Each number is 200 + 40 x the weight over its row's rms, rounded and kept within 0 to 999. Layers, rows and columns count from 0. The size before them is the row's rms in percent of the matrix's.

# up: layer 11 MLP up, 448x224, rms 0.0669, rows 273-293, columns 112-223
# down: layer 11 MLP down (transposed), 448x224, rms 0.0546, rows 273-293, columns 112-223
# gate: layer 11 MLP gate, 448x224, rms 0.067, rows 274-293, columns 112-223
up273,109,112,193,187,237,225,213,174,214,219,246,170,135,220,180,161,246,199,174,205,172,216,206,267,160,250,196,131,183,208,171,230,151,170,213,178,182,160,144,220,188,228,237,191,200,179,175,199,143,120,137,208,198,230,190,204,145,237,228,127,170,252,244,261,198,278,289,224,231,187,125,201,177,235,160,236,259,267,174,179,266,119,244,216,142,220,236,140,229,237,141,176,230,162,231,214,175,229,238,232,226,213,160,201,174,169,185,209,177,237,239,180,182
down273,103,213,145,203,210,179,214,269,206,261,158,89,156,163,278,132,217,237,224,244,218,244,142,187,206,185,132,256,163,196,186,152,236,107,196,233,169,175,153,212,121,240,139,212,223,187,187,254,258,169,162,215,150,187,205,162,182,202,233,233,203,211,233,131,176,204,249,164,173,226,215,131,244,244,211,271,285,164,151,256,218,145,191,234,211,197,148,230,213,235,247,220,182,184,211,195,247,189,173,198,177,250,186,241,222,143,181,77,234,219,211,204,247
gate274,108,205,211,238,217,282,192,233,194,155,159,159,174,178,231,175,193,155,218,199,229,206,279,246,210,167,221,251,189,212,252,222,190,279,225,239,223,222,204,143,189,121,126,248,231,250,237,185,187,204,217,190,177,143,213,217,200,185,220,309,201,141,202,205,267,236,151,222,233,165,142,162,276,153,141,181,204,163,166,251,146,155,160,222,187,285,199,251,226,260,201,214,189,228,249,263,216,213,203,232,254,251,182,244,104,193,142,201,299,223,153,237,145
up274,110,176,227,144,153,146,229,201,211,238,241,201,219,241,185,233,199,213,202,273,239,219,156,204,218,166,200,266,220,183,169,201,232,193,238,210,238,164,216,211,225,254,190,158,175,149,261,227,259,291,285,149,215,232,197,291,167,225,305,175,183,188,224,171,191,200,161,176,236,213,223,254,174,203,192,177,132,174,157,165,198,274,201,221,156,83,134,215,169,173,192,179,179,167,114,181,167,203,244,129,227,188,185,209,93,174,256,184,164,225,111,156,228
down274,109,273,150,194,241,136,199,183,176,218,173,250,203,159,194,184,145,232,225,171,185,227,229,258,226,214,205,213,116,221,212,192,170,181,195,184,201,237,238,111,166,221,166,172,228,243,218,200,146,135,154,242,136,242,214,139,161,127,168,151,230,195,199,210,262,232,205,239,218,239,152,149,182,179,169,260,209,157,243,186,148,182,227,171,164,215,256,273,75,232,296,162,181,170,228,151,210,142,200,208,207,203,172,205,207,134,228,164,185,234,260,167,110
gate275,099,251,247,213,172,156,172,238,192,208,228,277,163,213,213,221,176,203,117,219,242,213,169,190,205,110,218,285,155,204,147,177,248,200,281,257,254,129,180,133,145,231,180,176,127,154,137,223,190,251,164,277,198,195,172,202,184,170,187,167,263,174,216,187,147,167,184,194,195,249,209,197,156,236,248,197,237,205,181,184,204,199,223,176,245,232,163,225,272,175,136,210,207,192,228,175,181,181,235,239,214,252,161,143,176,224,180,163,273,187,154,142,195
up275,098,216,189,224,231,190,208,229,167,224,113,185,200,132,134,146,180,293,133,198,277,217,187,183,209,209,157,150,176,264,178,224,192,179,237,247,217,168,199,187,165,154,171,231,201,164,145,185,252,228,244,148,210,201,249,231,207,210,198,253,199,185,169,237,207,241,223,143,160,197,233,210,102,205,174,242,206,263,211,256,147,232,210,209,248,246,219,167,195,185,183,136,234,213,247,286,182,201,170,198,153,187,218,202,105,187,184,136,279,214,218,166,154
down275,097,222,166,180,176,181,168,211,176,255,255,199,174,183,210,221,136,177,239,130,128,211,125,190,183,178,208,176,177,231,232,236,192,180,156,178,268,223,184,155,148,169,211,238,210,250,137,220,211,141,228,241,240,241,160,167,207,124,247,172,202,235,149,191,172,213,269,175,183,176,166,272,203,186,225,221,198,193,282,249,226,221,291,177,232,134,239,229,238,188,222,186,203,198,205,90,213,222,206,196,173,193,149,167,271,229,270,306,238,143,289,171,183
gate276,105,204,216,297,224,172,254,169,162,163,201,246,202,235,184,218,285,125,215,239,215,177,187,226,192,148,223,190,182,209,199,191,190,246,226,191,203,225,272,183,193,214,211,165,218,165,145,230,174,209,193,154,256,224,260,239,214,200,178,250,179,149,181,187,212,176,197,251,194,190,236,178,231,129,226,221,261,147,201,289,234,149,115,161,148,193,190,196,245,248,269,160,224,224,190,250,208,180,217,193,155,162,188,200,160,255,85,215,178,215,198,234,207
up276,108,162,211,191,203,211,258,217,143,175,184,180,171,269,190,244,215,193,157,274,193,200,222,199,219,232,172,210,243,227,121,215,265,187,138,210,224,209,289,172,154,220,203,92,246,166,146,236,221,177,191,202,261,249,189,279,212,222,172,249,185,173,115,225,220,133,218,154,168,210,180,204,235,225,219,236,177,228,190,223,237,216,122,195,203,183,254,209,183,243,193,200,194,282,186,242,160,167,175,169,179,212,188,187,206,224,146,187,181,193,129,228,239
down276,103,252,139,143,222,175,229,122,213,235,208,216,209,246,184,233,233,193,209,150,202,180,205,144,230,232,178,209,183,225,188,231,186,172,277,209,199,195,150,161,237,178,271,233,272,109,232,174,206,190,217,187,214,220,234,222,176,218,212,208,304,161,221,172,237,200,251,257,191,161,157,177,220,222,253,180,189,119,200,220,126,178,177,228,151,105,180,163,143,228,202,235,235,199,202,155,208,149,160,132,177,165,164,158,251,217,205,144,140,224,218,197,149
gate277,092,205,218,146,194,247,218,115,145,236,194,237,169,213,219,292,245,125,182,147,245,217,220,188,211,146,210,135,245,256,227,235,214,156,181,222,313,149,269,161,152,123,171,180,205,245,164,220,189,227,250,180,235,195,202,247,185,151,208,260,180,287,277,175,232,174,188,164,202,123,251,217,238,213,152,208,220,217,216,208,185,130,135,213,184,258,177,264,267,218,149,224,108,294,170,244,214,156,248,257,162,191,226,223,146,246,214,271,208,254,175,247,210
up277,086,139,227,204,204,197,161,269,240,188,190,169,148,161,185,95,227,174,203,251,156,182,204,174,195,243,201,233,140,147,153,154,134,248,262,152,139,278,161,251,171,251,242,177,212,177,222,152,227,146,155,258,142,196,227,95,202,250,220,153,220,162,164,239,210,241,229,263,140,274,175,176,195,265,199,192,151,204,204,152,227,230,194,196,246,115,199,171,149,184,234,127,240,187,209,254,161,197,196,90,218,202,146,171,258,127,165,142,206,205,192,138,160
down277,099,187,265,127,165,135,173,187,234,173,189,244,190,167,260,211,262,241,272,206,170,189,296,210,234,145,151,190,329,227,166,189,210,219,206,195,256,162,214,193,226,300,218,154,183,228,187,215,161,176,149,199,203,166,106,132,160,214,169,112,248,222,227,201,184,215,267,216,250,187,176,195,181,239,221,196,236,221,159,236,220,171,182,176,165,185,270,171,219,230,166,219,155,186,214,156,216,225,188,213,251,171,204,170,165,222,208,180,230,266,165,205,197
gate278,100,181,254,157,167,249,196,244,191,192,197,200,148,217,187,238,192,256,136,154,212,203,217,164,184,216,232,164,167,232,225,256,181,171,195,193,276,187,252,168,229,94,288,179,232,165,189,190,102,130,168,230,227,224,150,124,175,147,168,258,227,181,216,190,245,180,210,208,254,180,231,169,207,151,192,248,146,138,183,149,241,225,148,227,108,187,226,251,134,189,166,232,186,139,216,219,175,167,140,181,205,300,111,201,172,236,243,204,201,187,282,176,178
up278,099,178,249,203,177,186,183,206,247,272,205,181,260,164,209,135,220,269,143,236,266,249,175,201,218,183,171,166,244,225,214,217,231,210,205,213,143,187,240,194,145,195,245,230,248,166,245,185,137,226,222,220,221,224,198,252,173,191,177,149,215,172,212,195,238,148,244,126,159,299,171,194,156,135,247,210,203,138,182,214,155,174,226,169,226,206,197,259,258,231,199,166,293,129,136,149,257,197,180,180,173,229,263,195,188,172,213,244,246,187,268,218,233
down278,095,185,175,191,204,212,226,164,210,225,154,190,212,134,249,164,191,187,179,143,268,244,230,218,170,181,214,247,215,128,186,260,143,160,182,214,176,205,244,230,121,203,288,188,172,173,142,164,198,220,271,221,124,192,235,136,177,187,138,209,189,285,236,194,187,271,145,209,250,190,175,199,213,214,201,172,177,211,166,137,186,214,229,172,250,267,183,187,206,212,224,230,274,198,170,224,198,180,227,113,195,160,224,224,198,217,193,212,156,171,165,195,230
gate279,101,162,228,243,176,140,220,186,225,282,117,192,160,262,206,131,195,252,144,166,221,251,232,214,170,184,184,170,231,199,227,173,221,283,197,222,223,260,290,208,150,210,212,206,186,284,191,189,207,250,208,193,244,213,242,196,209,202,159,167,186,163,179,242,201,138,167,230,139,206,255,170,136,220,199,215,177,112,198,208,177,161,203,158,250,152,160,217,184,228,236,287,182,177,130,181,147,225,130,222,142,192,238,210,142,186,119,258,209,143,193,226,215
up279,105,253,193,227,179,188,161,178,193,143,228,150,206,198,127,199,205,222,184,242,183,174,127,226,210,288,206,198,199,303,208,214,125,170,222,216,130,200,155,198,171,166,211,268,209,148,236,204,258,186,193,138,180,184,221,172,222,213,178,195,210,219,245,196,215,215,271,169,205,253,162,247,169,149,255,185,207,246,204,155,163,223,212,200,203,152,220,150,193,237,225,135,208,188,214,282,147,81,192,253,221,191,180,241,200,130,133,209,148,176,101,193,169
down279,102,217,240,208,155,183,142,196,190,218,165,140,204,185,165,163,245,210,84,192,281,179,139,289,260,178,205,173,156,228,176,190,166,167,181,226,225,160,227,205,250,181,214,274,230,197,184,248,208,226,202,150,185,147,208,227,217,127,158,227,236,165,158,182,173,262,173,268,176,212,171,149,172,156,218,189,324,201,203,195,163,222,231,191,137,209,172,235,166,195,214,191,254,113,199,256,143,207,149,279,190,192,157,229,232,192,167,192,258,106,149,237,189
gate280,100,180,223,179,194,270,209,209,231,202,223,229,202,201,218,206,238,176,197,246,197,89,141,165,135,247,197,205,177,201,217,160,178,233,228,207,226,220,257,130,145,216,192,196,172,238,180,227,172,204,219,234,246,126,206,278,166,220,280,162,211,233,171,144,238,140,185,228,185,233,191,125,185,284,188,237,232,180,120,233,237,173,220,236,250,273,264,144,226,175,172,191,198,184,232,223,155,156,159,297,234,190,181,133,182,189,182,203,259,214,223,190,148
up280,096,156,194,283,216,151,228,171,154,191,129,139,133,178,215,209,157,257,138,216,200,276,285,192,257,211,230,183,260,187,220,238,170,170,223,246,141,218,176,250,221,186,145,201,230,197,188,183,281,203,105,167,132,229,223,213,219,171,174,220,248,189,203,245,164,255,232,184,200,203,161,231,241,165,248,170,179,169,255,189,200,166,100,109,178,208,172,308,170,235,280,242,251,258,174,185,205,163,250,196,194,214,263,321,222,226,154,220,209,230,212,161,231
down280,097,148,184,216,186,205,229,205,166,187,181,301,230,176,179,170,228,180,266,183,194,247,229,221,226,238,164,167,144,259,169,143,207,341,264,239,254,204,130,320,188,175,166,240,218,136,168,246,207,308,217,172,201,256,147,248,259,169,211,223,194,219,234,260,275,208,161,155,173,178,203,194,171,209,240,182,233,160,217,189,150,239,219,201,194,203,144,181,181,161,226,185,234,264,124,216,193,165,196,195,112,198,154,152,140,165,196,203,249,267,196,192,186
gate281,108,129,230,267,240,226,134,260,169,148,154,247,195,242,152,170,246,139,205,211,141,213,292,230,194,210,194,201,142,258,233,185,191,156,263,189,230,195,181,146,192,195,181,235,152,180,191,242,248,118,175,264,214,245,182,134,160,175,215,250,265,159,156,220,174,210,253,141,189,174,175,205,233,151,218,232,188,139,172,265,196,196,143,142,192,191,242,208,233,227,207,192,123,245,219,255,105,160,148,208,260,271,213,161,170,208,122,156,186,176,168,167,158
up281,109,194,191,154,203,235,116,177,203,155,175,283,143,245,226,283,224,217,190,194,227,219,158,170,142,286,175,204,155,217,186,193,143,261,257,292,209,168,203,192,251,192,139,201,173,113,213,216,165,176,184,228,223,175,153,209,145,179,237,173,169,214,197,175,210,220,181,255,202,178,270,215,210,251,242,237,118,217,286,208,231,184,194,199,209,129,238,240,198,221,212,188,204,185,232,222,151,237,284,147,251,188,241,249,243,252,226,238,163,133,173,201,252
down281,109,219,223,159,232,181,224,177,156,113,184,190,170,246,212,228,135,158,215,162,214,253,200,253,216,188,220,160,203,124,241,201,202,157,148,250,221,171,223,203,187,220,163,176,194,234,125,240,206,167,211,191,175,214,160,250,176,195,159,121,191,172,275,126,167,182,189,200,198,220,174,153,179,227,282,227,197,205,151,246,156,225,262,173,203,187,181,199,146,183,191,150,186,135,207,200,235,249,172,194,184,205,186,215,212,193,248,169,157,193,247,123,234
gate282,099,235,215,155,88,242,248,166,209,289,147,188,231,196,258,170,253,145,147,176,189,182,148,164,161,165,212,158,273,161,193,204,208,213,217,236,178,201,160,140,154,143,190,150,212,228,251,245,144,161,230,167,168,184,160,198,173,143,205,234,219,147,162,177,167,172,152,191,197,213,203,202,219,169,258,179,267,252,214,180,253,153,230,196,125,189,231,210,247,191,165,255,225,218,320,133,287,159,237,270,223,203,221,200,171,160,153,189,216,255,153,189,256
up282,104,169,239,170,237,213,183,240,187,170,197,216,201,226,180,203,251,193,134,179,233,186,202,175,137,151,200,196,268,146,165,214,163,72,206,157,296,194,196,268,256,99,197,224,263,215,187,170,192,161,247,208,264,200,150,234,224,197,126,232,249,196,239,165,207,217,225,239,188,169,188,203,173,189,215,297,123,151,240,263,227,182,201,223,138,245,173,131,227,219,201,245,196,174,235,243,180,189,254,213,140,221,201,232,129,164,203,220,266,201,178,231,272
down282,100,200,190,230,209,194,150,241,206,233,177,251,222,180,212,185,134,120,164,153,115,231,160,184,175,225,212,266,213,189,222,188,178,170,238,235,246,211,214,177,271,166,157,206,227,104,239,227,183,139,163,241,130,128,250,180,220,202,136,198,198,200,230,258,207,187,222,202,157,231,203,218,169,244,167,199,240,156,228,180,209,172,189,195,144,161,270,224,228,215,194,220,194,247,197,188,221,198,156,133,170,136,155,197,127,253,166,83,157,205,224,211,284
gate283,099,175,280,202,185,237,172,182,201,270,191,218,126,254,186,263,247,128,193,219,163,213,239,241,170,204,178,212,129,179,231,197,219,265,202,193,150,227,126,198,194,190,150,147,147,230,178,189,201,141,182,182,203,182,132,248,173,214,289,172,126,182,148,232,215,155,195,186,161,233,228,155,227,255,177,239,212,154,179,194,159,201,165,186,234,188,223,192,234,197,181,158,206,259,179,184,233,203,196,150,149,212,233,153,223,187,192,133,207,223,209,154,253
up283,094,203,289,200,200,205,178,220,172,224,160,236,125,230,181,243,257,148,218,197,145,241,251,208,224,217,193,194,126,200,188,171,183,260,230,195,211,257,126,207,169,261,171,172,156,227,200,243,209,171,160,215,192,181,165,262,209,227,245,176,161,184,136,224,191,181,153,196,184,162,228,212,214,241,173,219,248,109,161,199,135,190,215,215,208,148,255,159,216,174,198,165,179,226,193,214,239,184,182,176,155,191,215,161,269,225,170,118,192,189,181,139,255
down283,094,175,217,139,203,171,176,180,151,211,208,221,214,214,162,206,206,144,146,250,181,261,160,195,286,222,97,167,108,155,223,229,176,218,229,187,225,232,192,240,240,175,197,235,156,214,172,202,226,196,146,209,207,225,238,232,142,132,179,146,165,279,168,208,146,202,148,125,198,187,227,228,141,254,278,185,210,240,200,200,201,212,185,208,181,181,179,205,180,248,225,148,200,94,215,259,256,212,172,191,193,189,189,173,212,237,196,111,208,209,271,200,259
gate284,097,253,155,223,209,193,187,221,209,273,174,190,196,209,135,200,233,248,135,278,150,199,203,155,244,213,167,172,187,133,192,226,101,189,271,162,180,206,233,184,193,273,235,159,177,173,266,138,199,178,192,225,131,122,126,155,158,226,186,243,193,301,233,145,298,181,205,127,156,154,200,160,226,160,170,227,230,131,191,210,172,166,181,225,186,159,203,217,234,175,257,240,217,199,174,168,180,209,226,220,164,135,139,183,106,216,267,243,191,274,219,147,156
up284,099,178,125,184,181,158,283,264,187,187,166,213,148,115,133,181,243,263,146,187,149,239,175,175,233,255,187,226,210,273,129,206,165,222,183,232,243,210,236,297,166,173,208,290,146,162,149,146,193,210,181,197,255,186,165,162,142,169,212,306,192,166,225,174,238,261,196,220,171,173,243,269,229,157,134,140,241,235,179,187,254,205,196,206,178,174,183,260,214,209,210,166,233,199,178,166,154,202,226,188,252,152,201,257,156,157,190,209,220,187,200,169,194
down284,099,212,253,186,176,181,180,167,232,137,202,239,202,201,212,186,199,238,178,210,181,215,160,151,209,359,209,223,200,128,196,218,195,200,240,145,149,274,178,248,215,157,263,149,119,206,221,155,220,150,152,152,154,182,181,183,166,212,192,158,193,220,264,210,197,244,220,126,148,153,156,186,173,171,164,191,193,206,236,164,193,222,168,265,223,202,184,189,168,186,159,243,259,165,315,193,277,240,133,207,211,255,194,249,282,230,228,184,233,263,209,217,205
gate285,111,153,226,290,150,238,237,221,204,220,176,195,282,236,136,134,210,223,213,173,180,212,175,192,170,171,198,216,198,202,218,211,271,170,258,176,156,253,138,192,200,201,163,251,246,190,201,162,246,163,231,216,179,197,171,248,215,157,196,215,132,204,167,169,226,166,221,252,191,234,210,141,171,109,189,160,277,246,135,229,132,158,236,246,172,173,230,193,240,200,188,286,181,188,192,327,127,190,212,230,189,212,262,233,188,171,238,187,225,248,225,178,230
up285,111,179,158,213,185,305,224,216,220,161,256,210,300,273,220,138,185,202,200,187,161,206,146,200,309,161,135,179,205,241,224,245,238,176,253,130,186,186,143,236,172,170,161,256,184,138,167,141,231,174,115,189,234,287,218,209,222,214,191,219,202,206,170,159,241,239,166,235,230,184,243,184,243,124,239,150,210,230,136,243,190,179,218,181,165,216,241,185,207,149,181,145,234,125,114,273,75,194,178,158,135,210,210,198,180,224,177,211,223,211,169,96,269
down285,104,256,159,63,206,205,166,213,185,229,249,251,211,249,170,231,230,115,215,254,143,243,264,228,252,161,186,191,177,246,178,231,201,234,210,188,197,217,237,179,204,238,259,177,166,181,112,317,202,152,197,207,171,152,204,239,214,190,111,239,228,163,300,155,245,249,167,161,248,228,158,198,187,179,297,253,226,145,162,202,212,179,199,166,202,179,226,191,185,185,195,230,148,146,198,154,181,155,190,218,195,159,188,172,150,142,183,215,168,254,183,253,220
gate286,100,157,213,228,209,180,216,238,193,113,204,225,154,255,152,209,204,139,272,181,186,130,195,132,215,237,285,146,168,182,144,229,168,268,246,177,180,226,226,178,225,187,190,172,171,254,222,106,157,228,218,234,160,248,202,205,224,198,217,207,219,175,237,263,177,180,147,242,172,170,179,246,188,166,149,244,238,209,190,276,180,251,166,137,139,281,204,248,159,278,265,194,191,159,211,190,184,235,179,161,240,291,146,193,210,184,94,198,188,301,180,198,184
up286,098,188,192,180,169,234,184,131,195,285,156,220,220,159,269,248,247,248,100,225,193,232,241,248,186,184,106,223,230,211,273,145,205,141,140,227,199,173,213,187,173,214,194,237,222,119,204,294,215,145,174,229,228,174,183,186,155,229,169,193,179,251,179,111,217,231,277,192,209,187,271,173,233,232,243,221,130,162,196,134,232,166,207,273,212,148,200,134,248,123,145,238,174,211,221,202,156,166,238,243,171,84,252,227,190,219,271,215,190,130,180,225,195
down286,105,268,214,244,174,193,223,255,121,161,143,234,244,206,216,188,245,254,98,200,192,183,169,178,226,228,235,282,229,206,243,168,194,127,278,221,160,133,289,182,116,198,171,163,191,186,153,209,186,170,186,270,234,230,173,271,221,198,204,220,96,206,233,215,218,195,162,186,153,219,199,124,197,178,168,146,193,193,177,176,219,180,157,141,183,256,184,234,202,197,197,220,191,220,243,169,193,196,195,195,190,191,150,196,163,233,203,229,138,139,200,142,145
gate287,096,224,245,214,180,182,187,180,149,221,223,259,144,213,185,308,261,111,148,194,220,197,155,173,106,113,215,277,170,235,257,213,224,179,221,187,252,151,288,170,184,159,163,203,248,273,226,173,262,194,207,225,122,249,172,209,199,161,160,253,214,193,191,230,231,227,196,170,174,200,201,202,124,195,142,143,149,194,164,209,186,178,164,291,161,183,208,213,190,199,221,179,208,202,209,262,189,258,179,163,169,202,106,181,183,164,259,207,161,205,205,285,239
up287,101,197,165,258,249,203,236,193,229,230,172,189,173,200,159,206,209,183,170,194,196,211,178,249,178,237,195,210,204,147,280,232,218,198,222,225,158,198,231,215,177,148,210,171,140,216,185,179,177,180,238,176,166,234,103,240,186,170,123,194,193,196,161,183,207,194,189,243,186,335,210,230,272,145,160,255,129,240,193,207,296,162,215,184,195,214,220,191,185,184,203,242,140,269,128,127,236,247,185,250,183,181,140,149,184,221,187,180,165,235,160,231,189
down287,095,212,218,230,217,138,282,165,180,164,175,219,210,168,182,226,157,167,214,230,163,166,216,246,236,268,153,194,217,182,214,259,202,180,201,254,251,197,214,153,259,206,186,202,208,237,223,165,162,173,243,211,228,136,112,200,227,138,154,207,204,176,220,188,228,217,245,164,150,224,220,148,210,95,202,218,202,231,199,155,222,233,141,196,205,157,243,216,187,178,228,119,229,166,135,258,145,174,234,113,131,277,254,164,159,221,157,232,226,245,200,194,153
gate288,100,223,218,240,218,264,259,159,228,224,105,230,263,173,208,233,135,217,239,159,204,123,181,234,206,160,223,238,127,191,144,116,175,205,174,202,262,192,279,219,198,181,190,194,147,167,152,173,207,227,121,264,208,170,211,149,165,252,181,182,204,135,197,204,202,138,210,271,191,269,287,231,261,226,223,242,151,200,163,245,210,184,182,158,207,198,91,160,221,176,159,232,242,167,243,199,198,195,222,191,178,167,202,210,115,143,198,216,266,221,189,150,161
up288,096,183,170,217,226,228,288,186,221,226,167,226,253,243,141,175,178,222,193,205,200,189,266,184,248,248,238,251,216,211,186,182,152,195,230,231,167,208,226,248,115,169,214,120,167,121,188,189,208,194,229,280,228,156,207,163,158,163,164,186,103,214,227,239,235,234,164,111,117,227,309,200,229,226,224,230,157,211,141,188,174,181,228,143,256,247,206,158,220,169,108,233,248,237,269,188,169,217,241,223,204,206,200,227,202,207,196,231,206,170,237,146,147
down288,098,182,159,194,216,232,165,245,167,185,236,98,265,214,226,195,209,202,245,185,240,164,209,222,162,170,223,178,157,195,239,190,166,193,112,152,227,255,161,189,165,202,243,227,170,198,151,218,229,241,232,152,202,204,125,187,208,226,207,207,226,107,158,215,227,304,192,166,245,194,200,234,150,142,204,205,161,197,191,231,224,140,169,234,176,205,161,230,134,247,196,246,285,144,191,214,228,239,135,217,205,172,217,233,90,274,131,137,192,192,202,135,273
gate289,104,140,204,158,142,269,239,168,193,156,206,225,218,169,150,202,258,240,202,227,207,174,244,202,168,163,197,161,204,180,145,121,180,219,260,131,266,205,272,156,209,258,188,166,185,217,293,209,126,229,153,260,242,125,210,199,227,227,208,175,184,206,191,162,167,240,242,163,139,171,258,170,162,244,152,197,184,174,195,247,229,131,193,255,230,218,221,215,218,244,189,116,143,193,149,195,223,163,163,220,144,177,231,299,184,193,203,203,261,157,115,268,185
up289,107,219,249,232,171,207,197,246,191,181,220,236,176,142,225,337,224,186,130,184,237,232,270,157,205,243,166,148,197,227,161,242,172,231,263,149,195,220,215,220,241,160,212,218,217,202,201,169,186,173,182,147,210,222,286,304,233,213,217,264,221,256,130,212,193,239,143,236,182,236,209,248,163,193,138,251,212,210,145,162,161,240,169,192,203,172,220,218,254,164,176,157,203,238,184,147,180,189,116,176,215,205,209,226,144,175,231,198,193,269,182,137,213
down289,103,237,199,204,98,187,200,109,278,221,239,204,187,248,164,177,180,284,205,190,236,231,231,235,235,135,189,212,250,261,124,164,148,231,227,152,213,196,195,190,167,232,214,206,171,201,259,226,180,221,186,213,239,242,173,229,200,255,216,138,263,189,151,191,169,198,197,170,230,136,179,153,201,199,110,198,163,197,175,217,174,236,215,153,212,158,198,180,247,228,206,258,117,280,166,238,208,157,227,120,209,264,116,256,147,246,166,194,239,200,198,97,242
gate290,093,201,228,195,176,148,164,92,175,193,110,248,207,252,233,249,206,176,159,211,219,205,195,239,182,260,174,224,242,212,185,186,171,207,223,271,191,213,207,212,166,186,224,160,179,213,271,162,281,187,207,242,183,217,191,271,165,191,231,197,212,186,270,228,135,137,194,277,116,173,251,171,302,144,231,233,206,223,185,176,184,219,148,211,166,275,220,220,193,212,244,193,243,187,172,253,173,247,204,182,219,184,244,186,248,165,177,280,231,133,165,123,165
up290,094,209,201,190,249,181,156,160,190,175,145,237,201,169,212,216,162,128,117,224,191,232,279,186,174,202,179,239,175,219,143,226,184,250,227,177,141,150,232,163,146,231,196,175,133,207,227,251,270,227,213,195,148,239,195,219,177,133,149,270,263,190,292,129,242,225,180,210,145,198,118,187,209,182,235,229,196,203,192,175,212,238,212,202,226,242,270,242,149,206,245,199,213,133,210,224,236,163,211,196,235,131,306,203,250,182,210,268,266,213,196,197,174
down290,094,95,183,165,177,199,175,172,114,235,174,253,200,218,195,167,126,200,228,156,252,214,151,165,226,125,173,177,212,151,185,218,186,181,200,175,187,115,149,222,171,214,249,147,255,217,267,252,222,172,189,195,178,177,144,208,204,137,230,205,198,174,213,227,134,164,237,200,222,295,213,285,167,228,254,182,269,261,133,226,194,261,247,230,247,172,197,173,230,223,222,142,131,161,256,153,235,220,219,221,255,203,191,190,149,127,181,267,204,121,246,110,198
gate291,095,259,153,275,131,237,133,150,187,203,202,144,164,158,209,252,196,167,169,144,154,144,231,211,164,160,339,188,268,181,285,184,208,155,207,248,154,187,182,245,74,201,258,233,243,170,166,204,153,205,154,203,265,173,165,211,211,154,223,229,153,130,169,209,180,244,209,192,200,214,279,126,257,155,150,163,206,183,172,216,152,195,190,136,216,210,218,217,197,213,180,273,204,302,238,248,184,164,243,224,194,211,239,203,145,188,165,228,202,157,234,217,178
up291,098,254,205,173,207,143,233,272,169,162,197,204,248,117,191,276,179,196,288,137,259,227,139,170,184,172,151,177,157,269,227,217,243,171,263,162,221,175,201,219,243,202,203,192,211,226,162,174,213,232,139,238,211,219,190,180,225,194,203,279,275,291,207,196,182,175,146,261,152,247,177,149,176,209,195,184,236,230,202,211,207,143,228,292,142,158,199,197,146,201,215,135,175,167,209,142,233,176,277,168,164,209,236,118,182,224,91,152,262,256,196,214,247
down291,094,219,172,129,280,191,179,194,268,197,236,226,170,183,203,317,153,165,210,213,164,179,175,206,253,168,234,245,280,257,177,224,186,173,210,278,192,130,151,178,205,249,184,201,261,157,289,178,204,237,191,142,210,134,189,160,158,164,224,234,188,209,255,185,187,129,157,241,181,107,284,196,287,178,190,133,187,219,225,235,196,124,192,204,201,202,176,227,258,181,230,155,234,221,191,248,200,197,201,280,144,221,162,183,199,178,249,226,172,210,175,193,238
gate292,082,167,137,243,234,205,125,136,221,209,154,156,162,228,185,243,186,183,135,181,228,168,186,222,200,174,200,238,131,281,216,233,220,242,163,239,266,126,203,168,115,172,149,176,212,248,291,221,146,200,200,212,203,216,184,195,152,115,202,204,227,234,180,208,284,156,205,224,193,223,122,178,178,156,124,129,162,185,186,246,209,212,192,225,169,236,210,253,159,171,248,155,114,187,187,169,171,217,198,244,247,222,227,184,229,146,219,145,277,230,196,155,154
up292,087,298,168,233,175,247,147,157,253,250,203,193,222,249,265,254,227,154,212,181,173,189,239,258,226,136,221,204,183,229,166,196,204,223,198,213,166,187,240,206,125,174,152,164,230,229,261,144,153,144,158,250,171,217,252,238,182,227,249,278,268,258,218,149,205,154,175,180,170,175,199,217,203,152,175,197,233,222,171,183,211,217,200,214,81,236,242,217,205,171,287,248,198,206,179,229,220,184,228,272,202,156,212,238,159,77,157,186,227,269,218,171,206
down292,089,142,198,170,185,195,190,238,241,177,196,161,189,183,205,204,245,153,176,140,191,165,181,246,211,165,160,220,181,161,213,261,129,161,230,147,190,186,217,229,180,216,212,157,226,178,242,196,223,232,214,220,171,228,240,141,231,180,172,186,174,196,148,184,220,183,197,261,187,182,171,155,173,191,158,206,169,188,227,181,223,280,232,232,98,195,131,189,195,140,243,170,133,188,164,208,156,178,132,193,156,180,248,169,212,189,131,157,233,202,178,251,148
gate293,106,122,191,230,165,256,253,185,208,137,268,232,139,197,243,259,178,138,184,240,290,208,200,191,243,218,190,179,224,242,156,173,182,220,225,257,193,100,184,233,156,162,172,197,135,207,245,228,156,94,163,207,220,221,208,215,158,211,166,323,241,97,193,222,206,156,199,216,210,209,166,164,247,198,201,170,222,217,198,166,234,211,236,204,189,203,170,161,216,234,183,169,221,287,250,224,220,231,111,194,277,220,257,147,157,215,227,143,204,259,179,156,246
up293,099,259,220,190,206,202,151,173,176,272,123,167,257,203,169,156,243,278,226,179,93,230,213,188,179,181,215,220,170,160,272,194,191,218,123,127,205,297,207,210,238,205,192,189,254,195,139,135,231,273,264,209,201,171,206,184,216,163,203,80,167,264,208,216,212,188,216,209,138,240,190,168,216,169,189,185,154,190,188,236,198,181,173,186,232,248,235,223,210,172,238,234,172,133,157,165,155,163,283,211,121,179,176,262,266,188,143,243,225,112,226,253,151
down293,103,213,250,224,133,240,234,204,208,61,151,214,181,194,175,227,246,169,234,245,196,194,188,200,184,188,187,235,182,225,308,146,176,215,186,257,227,193,197,161,189,135,195,229,157,195,240,220,155,132,178,186,117,181,125,237,238,219,238,226,255,204,177,193,229,116,188,217,215,172,236,180,195,249,224,185,222,259,134,98,158,181,202,162,154,87,282,244,254,192,182,226,230,239,212,215,186,187,147,199,185,249,185,213,187,182,169,232,277,255,227,214,135